{
  "num_hidden_layers": 8,
  "num_key_value_heads": 3,
  "head_dim": 32,
  "vocab_size": 2048,
  "qk_norm": true,
  "tie_word_embeddings": "early",
  "optimizer": "cautious_adamw",
  "beta2": 0.99,
  "lr_head": 0.0132,
  "max_seq_len": 1024
}
Each number is 128 + 32 x the weight over its row's rms, rounded and kept within 0 to 255. Layers, rows and columns count from 0. The size above them is the row's rms in percent of the matrix's.

# layer 2 MLP up, 256x96, rms 0.207, rows 148-183, columns 0-95
size [ 97  87 113 102 100  97  98 111 108 101  90  97 115 114 100  99  85 111 105 123  91 113 118 106 101  96  90  97  97  88 113  83 101  89  99 105]
[[159 116 103 173 113 157 104 117 142 105 125 102 177 105  71 121 132 124 117  87 117 122 131 150 134 129 149 107 102  52 147  66  94 107 111 161 117  74  86 141 157 109  98 148 115 155 155 132 156 195  70 157 144 131 148  99 118 103  88 192 157 134 166 223 141 138  99 140 149 148 154 207 120 109 148 148 136 147 127 103 181 155 128 159 181 127  81 148  89 132  82 109  76  95  99 151]
 [149 160 148 118 165 156 138  96 125 103 138 131 108  83 108 103 128  85 149 140  91 172  80 104  91  99 159 194 133 192 115 166  91  98 147 106 227 106 116  41  88  76 192  76  83 104 117 175 131 173 166 121 115 155 104 158 141 120  87 124  83 134 172 144 109 136 116 128 103 140 105  98 150 116 111 160 144 108 146 142 164 175 116 118 155  91 129 144 125 116 116 150 183  89 112 112]
 [167 100  65 120 136 121  99 129 120 110 152  63 164 139  86 148 152  64 149 122 103 113  88 110 195 116 135  98 129  80  92  99  88  94 136 112 166 138 149 132 151  76 182 163 160 169 144  73 128 194  90 118 174 112 121 138  95 129 173  72  96 107 143 182 169 125 150 153 132 144 128 168 167 140 144 172 125 140 124 206 156 130 115 124 103 160 116 104  69 120  74 132 120 134 101 159]
 [129 174 132  79  61 109  90 116  83 147 119  82 165 152 159 118 116 161 136 115 113 139  33 169 173 146 132  90 135  76 109 156  99  90 137 141 116 113 161 138 157 138 157 118 146 151 153 110 190 116 104  61  99 101 199 110 107  95 109 105 124 128 134 172  99 142 118 155  94  97 147 194 112  85 105 201 108 116 160 102 178 112 128 174 133 154 187 145 136 135 156  88 122 123 108 124]
 [166 149 182 144 137 174 111 137 173 112 146 101 104 100  78 124 132  97  79 151 148 180 102 151 118 129 151 115 151 129  87 116 117 136 156 108 148 104  94 107 106 129 106 178  52  92 158 134  75 166 114 129 127  95  99  68  78 118 156 158 122 179  94 189 195 125  84  80  87 144 147 109 127 116 118 161 180 166 155 119 135 158 104  58 163 128 105  67 130 139 165 100 115 174 148 108]
 [143 140 156 100  76 106 109 130 118 177 207 115 151  96  84 128 159 162  92  96 134 112  76 118  77 116 115 118 133 152 115 183 167 179 174 148  82  97 116 163 140 154 111  99 128 112 136 199 133 134 144  92 126  41 178  78 123 128 143  94 145 152 164 147 154 117 121 147  85 128 119 176 129  81  46 127  97  99 127 149 125 155 113 194 126 123 157 110 145 104 122  94  75 137 122 165]
 [176 147 106 129 153 193 148 170  93 138 112  92 129 158 105 183 134 136 163 140 142 139 147 127 137  79 127 166 129 114 167 122 160  70 163  80 147  93 220 153 143 118 129 167 119 185 134  99 127 127 146  60  63 151 106 133 135 100  89  47 136 115 136 153 224 131 107 112 105 112 136  98 100  67 141 128 105 121 149 117 142 175  74 131 143 117 149 101 134  68 124 128 141 132 125 117]
 [129 150 154  51  90 154 146 126 141  77 124 127 195 164 108 154 122  77 130 123 182 179 178 151 112 130  81 121  95 104  98 119 151 165 156 151 129 162 111 152 124  80  60 142 163 180 153 126 135 141 136 181  94  96 144 132 166 102 137 174 104 103 122 132 151 115  84  76 153 184  77 123 145 157 120 150  75 104 129 102 186 136 156 154  63 120 137 112  99 120 118 111 121  74  76 155]
 [162  88 146 131 104  70  82 143 148 174 205 128 149 143 127 126 134 171 129  68 115 163 118  79 132 136 120 159 175 109 120 105 124 179 148 131 204 108 162  76 154 166 138 146  98 125 111 127  62 167 119 123 135 171 158 131 111  99 123 140 117 112  73 157 137 103 114 176 132 155 119 139  97 125  62 128 125 145 108  88 130 171 159  96 144 159  51 134  98 103 193 154  94 153  81  88]
 [104 131  79 161  88 138 122 132  91 161 151 151 126 146 115 125 132  59  72  94 117 119 117 166 103  94 158 186  52 114 162 116 133 173 144 128  87 123 127 122 139  98  92 131 163  98 114 116 141  76 139 163  94  86 118 171 145  90 106 151 140 110 145 132 151 154 135 165  98 118 145  97 136 151  88 178  90 117 177 163 180 161 109 116 156 198 108 172 130 163 110 191 138  56  73  83]
 [129 114 111  91  76 141 130 115  93 114 150 128 131 126  80 122 116  30 122 147  93 167 188 173 142 175  66 107 106 171 162 148  83 134 199 155  97 163 116 128 140 122 177 183  68 119 130 176 134 135 124 110 119  92 120 159 137  96 112 125 102  91 147 167 135 126 127 186  97 126 129  91 145 108  86 160 168 158 161 153 162 125 144 135 124 128  85 125  64  69 160 120 145 137 138  63]
 [163 129 162 132  34 162 144 124 101 158 141 186 127 127 103 118 160  83  92 138 158  99  72 103 150 140 104 127  64  94 151 110 164 130  91 113 144 104 113 103 103  83 168 124 105 143 142 110 116 145  97 101 102 177 191 159  56 134 111 137 137  86 154 128 115  91 130 129 133 186 173  85  77  81 125 119 122 141 138 123 148 162  89 196 175 132 116 128 118 120 141 137  55 148 153 184]
 [111 112 120 125  82 130 102 146 149 191 131  58  93 188 110 109 165 137 119  66 182 128 164 145 139 133 150 102 145 110 117 140 109 126 159 125 108 177 133  95 159 109 119 137  89  62  84 134 161  91 141 126  63 123 112  96 144  54 156 110  51 127 121 102 139 155 148 137 135 171 100 112  80 118 101 130  96 121 125 211 189 207 115 115 195 124 128 149 138 133 143 142 141 127 137 127]
 [109  93  78 108 149 138 169 139 153 116 126 143 125  98 120 111 123 126  99  87 108 154 155 102 122 147 135  98  63 196 111 131 140 164 108 100 165 100 140  97 187 134  78 121 120 112  98 104 150 156 143 128 116  94 165  45 116 133 127 140 122  91 107 188 139 182  87 145 131 101 125  56 165 108 143 143  76 148 187 133 206 112 104 112 170 143 159 155 142 160  82 201 128  73 156 122]
 [111 177 115 149  71 168  95  96  94 154 104 178 182 146 141 152 164  95 162 102 137 144  80 113 141  84  81 114 134 100  95 107 119 136 116 103 128 131 114 160 159  92 147  88 159 173  81 178 164 119 115 122 113  67 151 106 130 104 118  99  64 131 141 123 102 166  75 118 100  89 142 146 165 140 138 135 127 161 117  58 139 195 122 192  95 186 154  99  98 151 165  93 103 120 112 189]
 [117 160 124 119  74 137 151 139 124 125 144 109 170 140 123 119 186  64 111 163 194 161 134 179  86 125 127 130  65 135  85  79 114 105  86  97 128 152 137 103 125 146 166 156 118 151 107 168 137  75  77 136 161  92 109 140 109 142 102 127 131 135 171 133 176 141  83 133 143  92 155 129 129  71 126 141 141  43 226 173 160 117  96 150 179 184 135 128  93 116 136 147 125 104 127  85]
 [144 141 163 173  80 100 120  83 122  97 131 115 140 134  90 134 131  76 102 154 147 153 108 127 148 123 162 106 145  85  51 163 120 139 141 116 142 136  69 111  96 154 135 177  30 115 125 189 156 174 104 118 135 100 154 123  82 113 155  92 100 134 141 207 153  93 177 180  76 193 104 105 122 123  90 137 124 150 132 125 139 172 111  90 132 135 150 134  84 164 179 155 164 119  97 152]
 [176 137 118 130  83 134 105 148 159 107 171  63 138 115  84 149 117 143 171 155 185 138 137 131 165 129 143 109 127 111 109  96 106 121 203 149 112  83 108 117 105 142 164  79  77 174  52 148 134 199 139 121 130  83 106  97 153 137 172  97 132 148 135 209  95 111 138 105 155 144 142 140 110 119  92 163  54 141 127 137 140 108 107  82 144 126  41 147 149 119 157 165 103 131 167 102]
 [136 102 120 100 143  78 103 136 159 123 177  74  87  93 120 162 117 133 155  95 107 103 159 138 135  93 154 148  85  92 129 107 111 144 127 129 138 100 109 122 167 101 118 139  88 143  88 146  86 131 131 147  99 183 170 182  81 142 232  99  87 169 145 201 128 139 105 115 104 146 155 139 119 102  80 166  91 151 108 155 139 162 131 115 102 129  59  99 184 135 103 177 133 201 121  90]
 [ 95 109 126 166  87  76 151 115 130 130 134 128 140 129 135 208 143  93 159 158 176 152  94 156 136 124 144  63  58 111  75 116 109 147 162 113  66 108  98 184 148  90 125 141 170 136 172 169 212 166 102 143  69 112 131 126  89 142 184 158 127 133 158 122 111 131  81 105 151 167  72 140 144 127 106 151  75 120 141 140 165  84 130  95 148 105  79 117 108  70 135 127 146 151 124 108]
 [148  76 137 164  99 189 171  94 109 132 118  62 184 110  73 135 133 131 130 154 181  92 141 148 124 109 148 142 111 132  88 109  51 144  98  98  93 110  50 150 150 100 151  87 173  74 132 154 106 154 149 133 115 131 162 142 110 174 134 126  54 155 134 146 134 145 150 143 125 140 121 175 118  72 129 112 152 124 192 171 138  99  91 147 161 175 170 151  98  85  73 111 140 127 130  97]
 [125 129 136 164 183 150  97 115 113 112 120  89 147 170 170 113 132 117 134 100 109  82 124  57 180 148 106 155 143 151  90 120 109 122 144 127 143 125 117  49 101 146 166 168 143 134  84 107 161  90 134 149 150  88  77  94 133  89 140 209 141 149 143 165 167 106  83 147  88 146 134 118  59 103 126 119  87 194 154  93 139 173  88 158 133 139  85 189 108  85 163 103 119 106 100 171]
 [197 136 111  95 148 176 145 144 131 113 185  77 133 125 146 116 190  63 132 110 145 149 158  86 149 148  46 105  95  97 124 112 160 146 129  62 156 145 121 106 168 137 160 109 168 111  91 118 142 135 187 122  93 114 100  92 121  51 134 173 153 106 128 139 118 142 138  76 149 111  98 158  76 122 165 132 159  90 187 125 149 148 132  83  91 127 119 156 185 106  91 126 171 130  85 141]
 [166  89 145  78 161 174 117 155 200 126 103 113 138 163  78 137 136 172 195 186 114 146  89 152 144 105 114  60 154 125 118 105  72 158 102 112  83  88  89 117 148 153 130  99  81 112 118 146 191 110 113 112  98 122 182 110 141 146 128 145 112 120 156 153 113 136 150 116 127 109 146 117 161  51 187 128 111 172 187 128 121 137  75 152 103 129 118  71 153 168 153 156 156 101  86 142]
 [147 143 110 101  86 116 175 145  81 145 140 157 136 122 100 128  93 114 109 108 155 104 167 140 129 126 140 139  80  91  67 152  93 193 128 115 131 120 128 113  95 122  90  84 138 182 109 169 126 118 140 109 109  82 161 107  25 148 157 138 142 181 190 120 121 123 102 112  97 171 150 125 107 150 106 162 159 182 141 169 120 158 154 157 172 207 130  89  58  79 150 114 108  99 159 153]
 [109 133 109 123 130  95 142 105 195 142 161  99  96 132 142 144  76 139 126 148 151 122 129  82 137 122 165 113 118 197  80 118  95 161 111 130 132  59 127 176 147 163 110  23 109 152 106 152  97 141  98  75 150 118 132 103 113 105 122 109  92 121 110 178  94 132 107  89 148 154 121  98 144 174 161 156  74  99 185 121 189 130 131 167 151 175 114 137 147 113 195 140  53 113 143 152]
 [ 98 108  90 119  89 156 145 138 130 148  96 124 140  77  74 169 148 137 118  72 121 144 121 125 113  81 116  98 137 105 147  77  93 135  81 142 128  64 150 122 156 207 184 111 114 160 108 121 156 143 139 127 138 165 147 140  65 123  95 179 122 170 173 158 163 104 155 134 120 137 104 108 221  71  94 144 142 187 114 187 136 127 138 112 156 169 109 156 119 154 148  84 119  76 138 178]
 [148 144  86 144 105 113  86  69 121 109 110 103 143  96  53 111 120  15 112 146  99  73 136 197 160 141 116 139 178 101 120 129 120 165 139  86 116  92  86 148 202 164 136 144 101 132 179 152 135 166 150 112 114  73 176 136  85 153 155 173  94 113 138 153 142 122 141 201 106 130 170 112 105 133 103 128 131 157 130 127 154 124 170 174 161  84 129 141  90 129  93 119 122 121 131 148]
 [113 148 105 124  98 191 108  85 147 121 133 133 159 174  58 103 168 125 109  76 172  59 165 146  76 111 175 115 131 108  89 147 128 107 189  99 112 190 116  82 148 151 136 119  56 106 101 160 106 116 172  95  85 123 162  91 115  88 126 197  97 123 160 138 110 167 157 145 168 148 190  93 151  75 142 110  90 125 168 160 164 125 134 109 160 135 144 134 133 163 110 133 117 105 149 113]
 [ 93 116 153 104 113 108 124 171  94 140 161 123 103 109  63 125 124 120  94 118 100 186 121 103  87 161 156 134  96 141 179 118 107 159  95  90 159 117 121 103  69  87 150 167 111 153  80 165 138 141  87 118 137  92 214 110 127 188 156 101 159 116 124 165  78 123  91 107 150 117 157 124 121  48 155 165 115 185 152  69 143 138 120 146 167 108 144 123  88 133 119  83 105  99  90 196]
 [106 141 129 126 118  94 156 186 154 140 123  85 159 130  69 187 131 166 148 126 132 108 109 132 147 129 165 103 172 101  57  87 118 136 145 155 140  97 143  92 138 126 135  61  76 150  93 159 152 151 117  82 146  29 141  71  77 122 100 142 171 118 112 153 119 116 155 148 131 113 106 128  46 120 124 139 100 196 163 185 170 145  80 143 145 141  86 124 117 112 128  88 137 129 133 175]
 [153 136 156 107 131 115 111 112  96  81 108 108 105 164 147  91 103 125 125 113 181 121  70 181  58 102 171 137 118 106  96 164 135 133 169 124 182 129 102 156  59 107 123 131  97 202 102 149 119 132 114 148  86  96 133 120 111 108  86 126 167 140 157 139 183 107  88 168  83 150 166  94 140 116 139 122 138  63 163  88 170 156 152 141 153 157  87 120  75 132 151 188 188 127  66 128]
 [167 156 102  72 109 175 153 166 108 186  91 135 124 148 109 172 166 161 101  48  84 173  84 120 101 142 129 136 180 148 117  89 142 169 118 129 162 141 161  92  73 114 140  79  93 136 118 117  97  93 120 112 118 160 141  76  83 124  86 120 121 184 153  98 152 163 120 126  77 110 151 116 158 126 132 168 106 144 203 178 153 105 151 171 130 156 121 167 127 116 175 130  88  70 134 129]
 [101 112 153 170 196 114 212 128 126 158 155 147  71 118 142 151 122 146 156 163  68  90 109 108 105  99  85 199 135  90 119 123 154 193 124 126 119 124 150 115 124 122  52 134 114 187 134 120 112 161 131 104 113 175 202 162 105 171 125 121  98 101  84 112  81 138 129 186 135  73 118  98 121 154 165 146  79 182 107 134 118  88 120 131  92 172 112 138 165 150 123 130 117 142 126  97]
 [ 98 149 158 140 123 138  95 135 172 150  92  91 116 181  68 190 153 109 120 146  97  91 121  97 145 151  82 170 174  89 105 163 191 108 117 136 115 126 110 139  60 136 140 160 114  80 160 128 101  98 122 120 153  50 138  85 124 124 126 131 129 180 170 169 113 162 167  95 138 155 124 125 128 100 157 122 146 160 192 165 142 126  93 167 129 128  55 137  67 129 107 128  78 166 122 185]
 [124  77 110 145 186 159 121  76 123 150  98 155  99  39  86 148  98  89 133 159 162 101 137 177 162 136  97  93 177 102  66 134  95  90 102 150 120 159  84 113 126 100 110 139 169 161 125 138 121 116 155 146 163 125 136 126 101 150 164 136  90 110 133  99 205 141  78 180  96 161 132 147 147  67 115 148 121 105 180 168 138 223 107 134 136 112 105 151 116 123  98 129  92 129 107 155]]
# layer 2 MLP down (transposed), 256x96, rms 0.187, rows 148-183, columns 0-95
size [100  93 112 103  98  98  99 111 101 103  96  97 114 111  99  96  89 108 102 121  97 107 112 106  97  96  94  97 100  92 110  92 100  83  96 100]
[[124 141  99 181 101 127 136 113 160 140 133 153 139 130 101  33 136 121 166 106 144 163 112  99  78 127 176 129 129  81 146  96 117 133  80 179  99 116  87 145 118 143 138 147 148 158 157 144 162 145  60 129 124 140 140 147  69 141 119 153 155 102 104 132 134 144 125 174 123 151 120 152 106 166 145 137  98  70  33 157 134  80 112 177 157 215 113 136 137 126 120 155 152  54 134  67]
 [ 87 116 127  90 205 148 155 150 130  73  33 146 121 115 148 124 111  65 171 104 130 155  82 128 105 124 132 163 107 160 105 210 119 122  89 111 160 153 131  87 134 103  92  92  88 118 129 106 132 122 147 143 150 128 106 156 171  77 128 177 176 115 139 121  92 131 176 117 189 130 136  96 139 109 105 130 119 146 113 118 162 175 100 168 153  46 130 194  91 124 138 132 172 121 119 155]
 [105 149 120 142 183 111 143 131 154 109 124 157 126 160 184 125 122 131 135 161  95  57 135 127 210 116 163 152 177 109 111 153 131 154 131  89  99 117  79  76 113  94 133 133 164  78 135  94 117 135  83 134 115 137 125  94 107 134  92 104 178 159 115 169 125  47 201 151 120 110 188 175 111 129 140 230 141 151 100 154 130 141 131 103 120 136  89 108 131 167 143 137  76 118 103  84]
 [ 73 115 112 127 110 117  96  99 151 127 145 116 119 102 174 129 134 116 111 213 148 121 117 117 170 158 101 129 126 101 160 151 135 123  76 102  97 174 144 124 124 129 176 127 182 167 128 118 206 144 182 105  64 140 146 193 100  64  90 124 138 143 127  95 110 137 160 177 106 102 133 175 106  90 124 129 128 152 125  49 169 125 133 196  64 149 152 110 152 147  85 120  81 125 101 159]
 [117 145 112 144  95  68 125 135 110 127 142 194 170 141 140 184 135 180 152 126 154 180 104 122  81 110 145 122 142  64 107 145 114 111 150 164 203  93 108 131 126  97 133 118 136 111 152 128 122 187 160 140 103 147 108 173  95  56 135 130 149 126 130  81 135  89 154  51 100 132 132 108 122  41 144 141  87 142 162 161  70 155 152 127 171 116 145 153 154 142  91 143 137  65 177 102]
 [ 92 129 111  98 182  50 170 149  98 102 209 107  74  94 139 131  98 127 108 139 161 174 144 127 136 104 108  68 116 145 136 170 105 110 143 105 138 114 152 105 139  81 118 151 138 124 164 116 148  75 172 106 173 177  99 151 154 139 130 143 177 172  93 151 127 137 107 135 121 106  80 146 154  75 204 118  99 133 126  84  60 159 126 145  99 132  99 209 112 101 101 131 146 115 116 170]
 [178  60  60 162 124 154 148 137 111 148  91 102 143 182 118 142 123 126 196 146 167 172 138 104 123 108 160 182 143  88 159 113 111  89 105 109  90 109 190 140 127 140 123 127 128 134 160  78 139 111 198 105  90 156 175 158 138 111  95  94 125  93 160 172 189 130  93  39 185 126 115 126  82 107 150 123 130 114 138  89 101 140 113 106 126 135 133 174 121 146  65 162 156 125 105 133]
 [108 141 134 131 153  65 134 108 169 119 152  98 107 114 217 127 126 174 175 157 130  83 135  90 212 100 124 141  89 153 177 151 116 124 156  79 106 174 129 120 101  53  84 118 120 138 146 149 110 113 143 170 131  41 115 124 174 153 111 115 120 188 138 157 107  74 134  92 160 139 109 124 101 191 184 113 160 132  88  97 120 111 131 142 139 128 146 156 137 120  68 129 151 111  96 136]
 [ 66 138 139 181 200 170 179 145 156 103 177 149 162 105 164 157 145 119 151 166 132 127 104 156 134 113  99  76 112 176 138 145 139  16 125 151  70 153 121 116 144 111 112 115 115 120 130 141 111 144 147 107 122 134 112 125 141 158 134  75 116 157 177  94  87 165  98 128 128 165 114 134 133 119 157 163 146 125 102 100 111  39  98 118 124 123 154 153 164  60 110  69 126  71 108 151]
 [ 78  96  69 111 125 102  71  94 124 125  86 143 118 144 197 134 125  64 132 113  93 140 180 113 154 132 136 142 129 153 113 133 128 177 125 172  84 153 171 152 120 105 187 137 218 124 137 163 105 105 126 158  96 153 180 114 159  67  73 143  98  95 114 122 159 151 140 169  77  97 143 129 134 136 112  63 138  83 130 171 167  67 145 126 165 166 124 150 135  87 114 153 149 152 130 161]
 [114  86 109 175  89  73 115 106  87 106 114 123 146  79 134 163  93 121 116 122 163 129 162 159 160  99  78 137 184 164 169 233 147 125 175  91  54 203 157 102 139 118 125 172 173  90 119 127 138 135 127 121 143  87 131 183 104  90 137 148 141 114 190 123 147 153 194 141 109 131 118 119  79 127 129 130 128 150  98  81 119  90 151  95 106 112 107 171 128  99 109 101 155 143 127 107]
 [105 133 138 168 122 124  98 167 104 184 154 123 108 109 171 117 104  60 142 110 127 100  81  53 156 112  63 123 126 121 183 174 112 131 103 166 136 133 113 118 125 142 125 114 147 154  76 101 136 191 129 109 134 112 133 134  98 173 136  94 156 123 165 183 119  80 173 153 177 139 137 103 117 157 174  68 139 124  89 186 165  60  77 117 183  93 131 151 143 186  77 130 120 133 124 144]
 [170 125 140 141 127 118  88 129 188 151 113 111 121 146  89 102 153  95 116 142  50 116 122  70 139 190 156 125 181  88 136 109 124 157 111 118 137 164  99 126 140  93 122  67 147 117 129 147 183 125 108 189 115  94 162 119 120  93 170 131 111 121 132 130 181 147 138 145  65 152 169 175 123 116  19 123 145 189  82 144 158 167 129 131 101 115  95 117 187 115  97 147 160  97 105 156]
 [134 123 132 133 167 108 130 103 177 104 148 106 104  83 173 169  57 130 127 180 116 173  92 116 130  86 178  93 157 151 162 148  83 125 154 127 130 131  99 129 144 143 127 150 143 151 106  96  40 105 159 101  57 173 105 125 158 108  78 190  99 149 134 130 125 128 111 156 107  73  80 134 124 181 134 175 129 195 158 123 119 138 173 127 116 141  77  95 108 169 143 164  99 115  84  82]
 [ 95 146 148 157 130 122 118 158 139 123 132 142  96  99 206 172 126 131 154 183 119 162 111 152 176  92  75  97 155 125 142 101  37 151 103 102 144 197  82 160 111  98 104 113 165 159  97 134  92 159 111  99 111 117  75 133 175 108 107  85 141  83 164 111 152 134 128 125 132 142 105 186 146 141 186  92  93 172 121 116 118 109 105 167 128 112  75 122  99 197 141  78 120 130  86 166]
 [ 83 121  71 119  96 109 105  75 121 154  92 159  98 110 216 169 153  84 107 181 126 144  90 145  90  93 140 110 124 154  62 101 120 124 116  71 149 176 165  98 103 130 108 151 149 112 120  84 189 103 131 166 128  81  60 158  99 145 116 133 140 140 104 116 151 134 112 129 151 128 137 149 138 109 123  92 140  81 109 200 147  81 124 180 138 187 118 168 169 165 140 144 117 173 163 105]
 [108 145 111 145  86  99 167 150 106  90  88 197 132 105 127 160 155 113 197  84 114 168 144 138 140  99 133 106 103  40 121 228 141 111  90  98 125 136 151 112 134 147 126 134 122 127 150 165 154 141 134 108 135 105 125 167  91 117 165  99 160 141 137 113  59 147 162 117 106 163 159 121 146  87 158 113 129 171 112 129  44 161 107  89 190 117 161  90 117  94 110 158 154  86 176 135]
 [109 110 111 178 151  90 143 154  89 179 178 117 137 141 114 122  92 125 129 160 114 167 141 190 110 125 100 124 116 130 199 121 109 194 101 171 102 117 151 140 134 123  99 152 122  71 125  50  91 122 149 105 116 161 180  92  45 155 164 159 137  91 109 123 106 135 173 112  77 133 103 131 131 116 132 103 163  74 122  83  25 127 134 123 115 167 149 141 169 127 108 133 104 170 152 121]
 [116  99 153 113 186 132 145 173 152 155 199 142 125  98 120  69  99 123 160 150 161 166  86 105 121  87 110 141 156 125 164 128 137 162  83 135 115 178 145  92 140 123  66  73  82 121 100  92 169  80  97  92 149 136 172 121 142 142 157  92 165 142 162 101  52 128 163 134 132  80 148 109 140 129 122 135 138 127  92  59  88 130 148 166 114 165 136 198 112 154 107 145  96  55 141 145]
 [129 144 122 122 130 119 120 101  79  84 168 139 178 158 185 100 183 112 143 155 138 132 171 135 147 112 149 145 159 183 148  93 132 134 132  84 109 134 197 152 151 122  68  99 149 129 107  82  77 130 104  70  90  88 178 138 136 205 155 135  87 135 126  89  89 127 127 128 139 139 144  96 172 121 126  99 105 107 202 111  24 130 141 102 130 155 104 167 101 100 137 108 137  98 153 171]
 [155  78  91  89 133 106 163 121 138 139 111 137 217  96 155 113  94 116 174 108 127 183  63 133 177 103 138 137 179 165 143 127 174  97 111  71 127 110 106 116 102 117 195 124 147 138 161 101 107 174 131 162 123  81 104 174 103 100 127 122 111 166 160 139  58 173 104 111 135  83 113 143 130 102 167 101 153 164  53 161  94 128  87 126 157 135 149 161 160  93 103 106 139 176 149 134]
 [111 131 126 182 154 132 152 123 120 150 137 126 103 165 140 131 116 124 154 118 206 111  58 113 116 121 144 154 174  94 197 150 155 128 123 100  68 109 128 181 107 163 125 169 142 130  80  66  75  88 173 126 106 154  56 170 182 130 144 126 123  89 164 155 153 114 106 147  85  93 158 115 114 155  87 109 114  93 120 125 156 141 151 178 117 140  55 104 159  84  86  92 154 122  78 119]
 [156 168 158 146 129 131 109  73 150 136  62 135  59 172  66 141  72 111  99 139  78 181 140 165 119 184 139  67 113 104 140 139 145 148  90 150 132 127 152 121 134 127 147 139 124 139 126 141 113  81  86 161  87  84 103 123 108 108 132  71 207 117 161  90 168 145  85 130 135 157 208 150 204 163 145 156 154 134 138 109 114 133 140 180 100  95 112 105 153 101 129 103 128 100 126 120]
 [113 146 152 128 119 112 125  91 135  52 178 146 131 191 141 124 126 126 148 144 133 112 102 173  94 112 168 127 108 125 136  97  79 106 164 130 109 197  86 131 115 149 117 133 138 149 127  95  97 179  48 173 150 133 114  47 131 146 113 120 161 130  78 138 126  74 157 129 124 188 166 190 140 104 160 155 143 113  96  60  84 176 127  97 114 190 115  99 135 181 151 134 117 144 115  86]
 [ 95 152 159  77 156  80 148 136 138 134 128  56 111 103 119 137 116 150 142 101 143 153 101 129 149  85 128 182 175 119 162 143  89 152 132 104 135  88 188  83 104 145 110 129 104 159 181  99 176 129 133 131 118  98 162  97  76 141 170 118 107 146 166 155 134  93 176  65  92 124 120 125 146 153 141  80  70 107 168 192  83 198 163 136 102  91 152 171 113  82 139 148 145  77 136 160]
 [140 126 131 165 141 136 155 116 107 141  96 143  79 152 118 120 129 148 118 134 111  85 104 134 121 178 145  92 191 138 159 137 140 188 117 198 124  94 176 125 166 134 136  85  90 123  89  88 180 117 138  46 139 124 145  84 100 166  99 102 179  85 149 162 133 100 130 151  90 113 162  95 125 124 108 129 146 171 119 100  23  56  69 131 183 138 116 138 149 145 166  84 119 135 123 145]
 [ 48 168 101 137 121 134 180 123 136 121 156 113 117 114  96 138 104 101 116  90 150 138 109 106 153  69 203 140 147 181 157 106 138  98  88 170 132 147 110 101 138 173 135 175  82 140 152 141 154 110  51 118 187 218 113 143 111 160 100  99 143 160 187 135 118 126 113 169 116  89 120 148 130 126  78 149 108 118  82 123 144 134 160 149 109 126 151 166 160 112 146  89 111 132  36 127]
 [ 90  96  83 101 145  83 154 160 106 157 111 139 137 142 131  77 122  67 157 135 120 110 168 156 180 135 143 104 149  99 110 194 166 120 135  76  87 133 117 101 163 131 125 112 114 161 187 141 160 117 102 115 124 138 125 208 113 152 151 167 169 103 129 128  81 115 106 159 104 171 138 151 109 111 112  75  86 118  33 119 107 106 149  81 181 153 151 150 141  52 108 132 148 102 190 134]
 [107  75 144 109 155 129 142 129 105 137 149 138 180 150  96 170 108  96 114  99 122 119 143 132 107 137 142 108 146 138 124 139 154 130 193 140 105 147 185  95 133 108 151 118 101 155 129 140  90 111 127 173  82 143 123 175 117  31 118 157 104 112 134 152  75 163 132 170 138 154 153 124 221 101 159  98  63 187  49 117  74 128 110  94 178 187 156 125 111 119 134 112  83  90 150 110]
 [120 124 157 149 173 119 163 141 148 166 109 169 144  69 135 179 156  95 105 154  94 140 154  69  47 122 146 136 129 107 178 161 120 157  82 117 128 115 103  66 113 149 129 166 100 146 154 115 153 134  63 151 116 129 133 138 130 142 139 139 160 125 142 130  72  96 139  98  93  85  64  60 150 171 163 105 107 126 124 151  75 135 146 123 173 113 202 204 101 141  90 121 111  77 113 134]
 [ 99 163 115 114  83  97 139 131  98 124 124 178 117 168 134 139  95 132 112 100 125 144 119 163 117 107 124 132 104 122 155 164 134 141  79 173  98 163 165 124 104 149 180 156 130  96  96 148 198 157 104 101 166 122 165  71  76 135 153 154 115  94 129 122 114 134 173  75 141 120 142 182 143 147 159 108 135  95  41  96  55 170 126 156  65  91 119 199 135 112  57 128 140 166 162 147]
 [135  77 120 130 129 124 151 113  79  81  83  80 140 146 139  93 120 121 203 134 184 136 124 168  74  74 152 111 101 113 130 234 123 154 110  96 133 154 139  85  68 106 122 162  80 156 141  90 124 146 138 169 119 106 136 114 142 130 158 100 198 101 137 129 171 107 147 142 152 122 167 114 158 121 147 120 125 123 115 131 193 129 121 159 120 113  95 107 195 186  97 134 162  83  72 110]
 [129 147 111 100 117 111 157 148 119 139  87 104 146 150 121 143 127 177 116  99  39 163 147 122 135 140 126 143 166 160 143 165 129 153  98 134 115 184  88 107  44 179  80 117  63 111 121  71 144 151 118  68 148 149  82 134 130 173  83 128 130 183 214 105 129 122 112 144 140  86 109 100 111 116 152 157 130 120 152 126 120 101 171 190 109 141 163 204  68 114 103 120 142 132 135 130]
 [167 140 166  74  84 178  71 106 118 110  87 107 201 117  74 105 189 121 123 112 122 130 188 161 134 169 214  78  88 144 149 110 169 135 143 103 110 110 106 122 119 194 145 114  96 107 147 159 171 165 115 119 146  95  85  92 142  72  75 134 151 149 156 145 179 157 129 105  86 157 117 187 153 152 115 132 157 114 129 135  97  89  89 103 164  97 154 112 134 126 141 142 118 106 111 111]
 [ 57 146 112 175 112 134 126 138  80 190 168 146 127 161 125 116 127 152 130 157  88 122 113  96 136 120  88 161 118 141 151 177 115 126  95 161  83 133 169 166 161  91  55 158  55  85 154 156  73 129 132  90 120 164 110 131 121 173 195 142  84  82 172 122 103 135 143 103  99 138 156 103 108 130 113 109 126  87 131 106 103 141 173 180 103 116  90 119 163  70 157  68 168 144 149 151]
 [160 119  69 118 158 152 132 122 124 150  88 191 148  99  89 103 153  90 114  99 113 117 158 197 117 145  98  87 210 105 155 169 108 130 121 159 140 112  70 121 178  97 165 112 162 143 150 121 144 118 129 168 118 203 119 155  69 134 119 158  95  86 106 114 127 119 108 137  87 129 120  86  88 180 175 179 134 112 110 125  85 157 191  81 120 158 173 150 100 141 107 107 107 144  81  92]]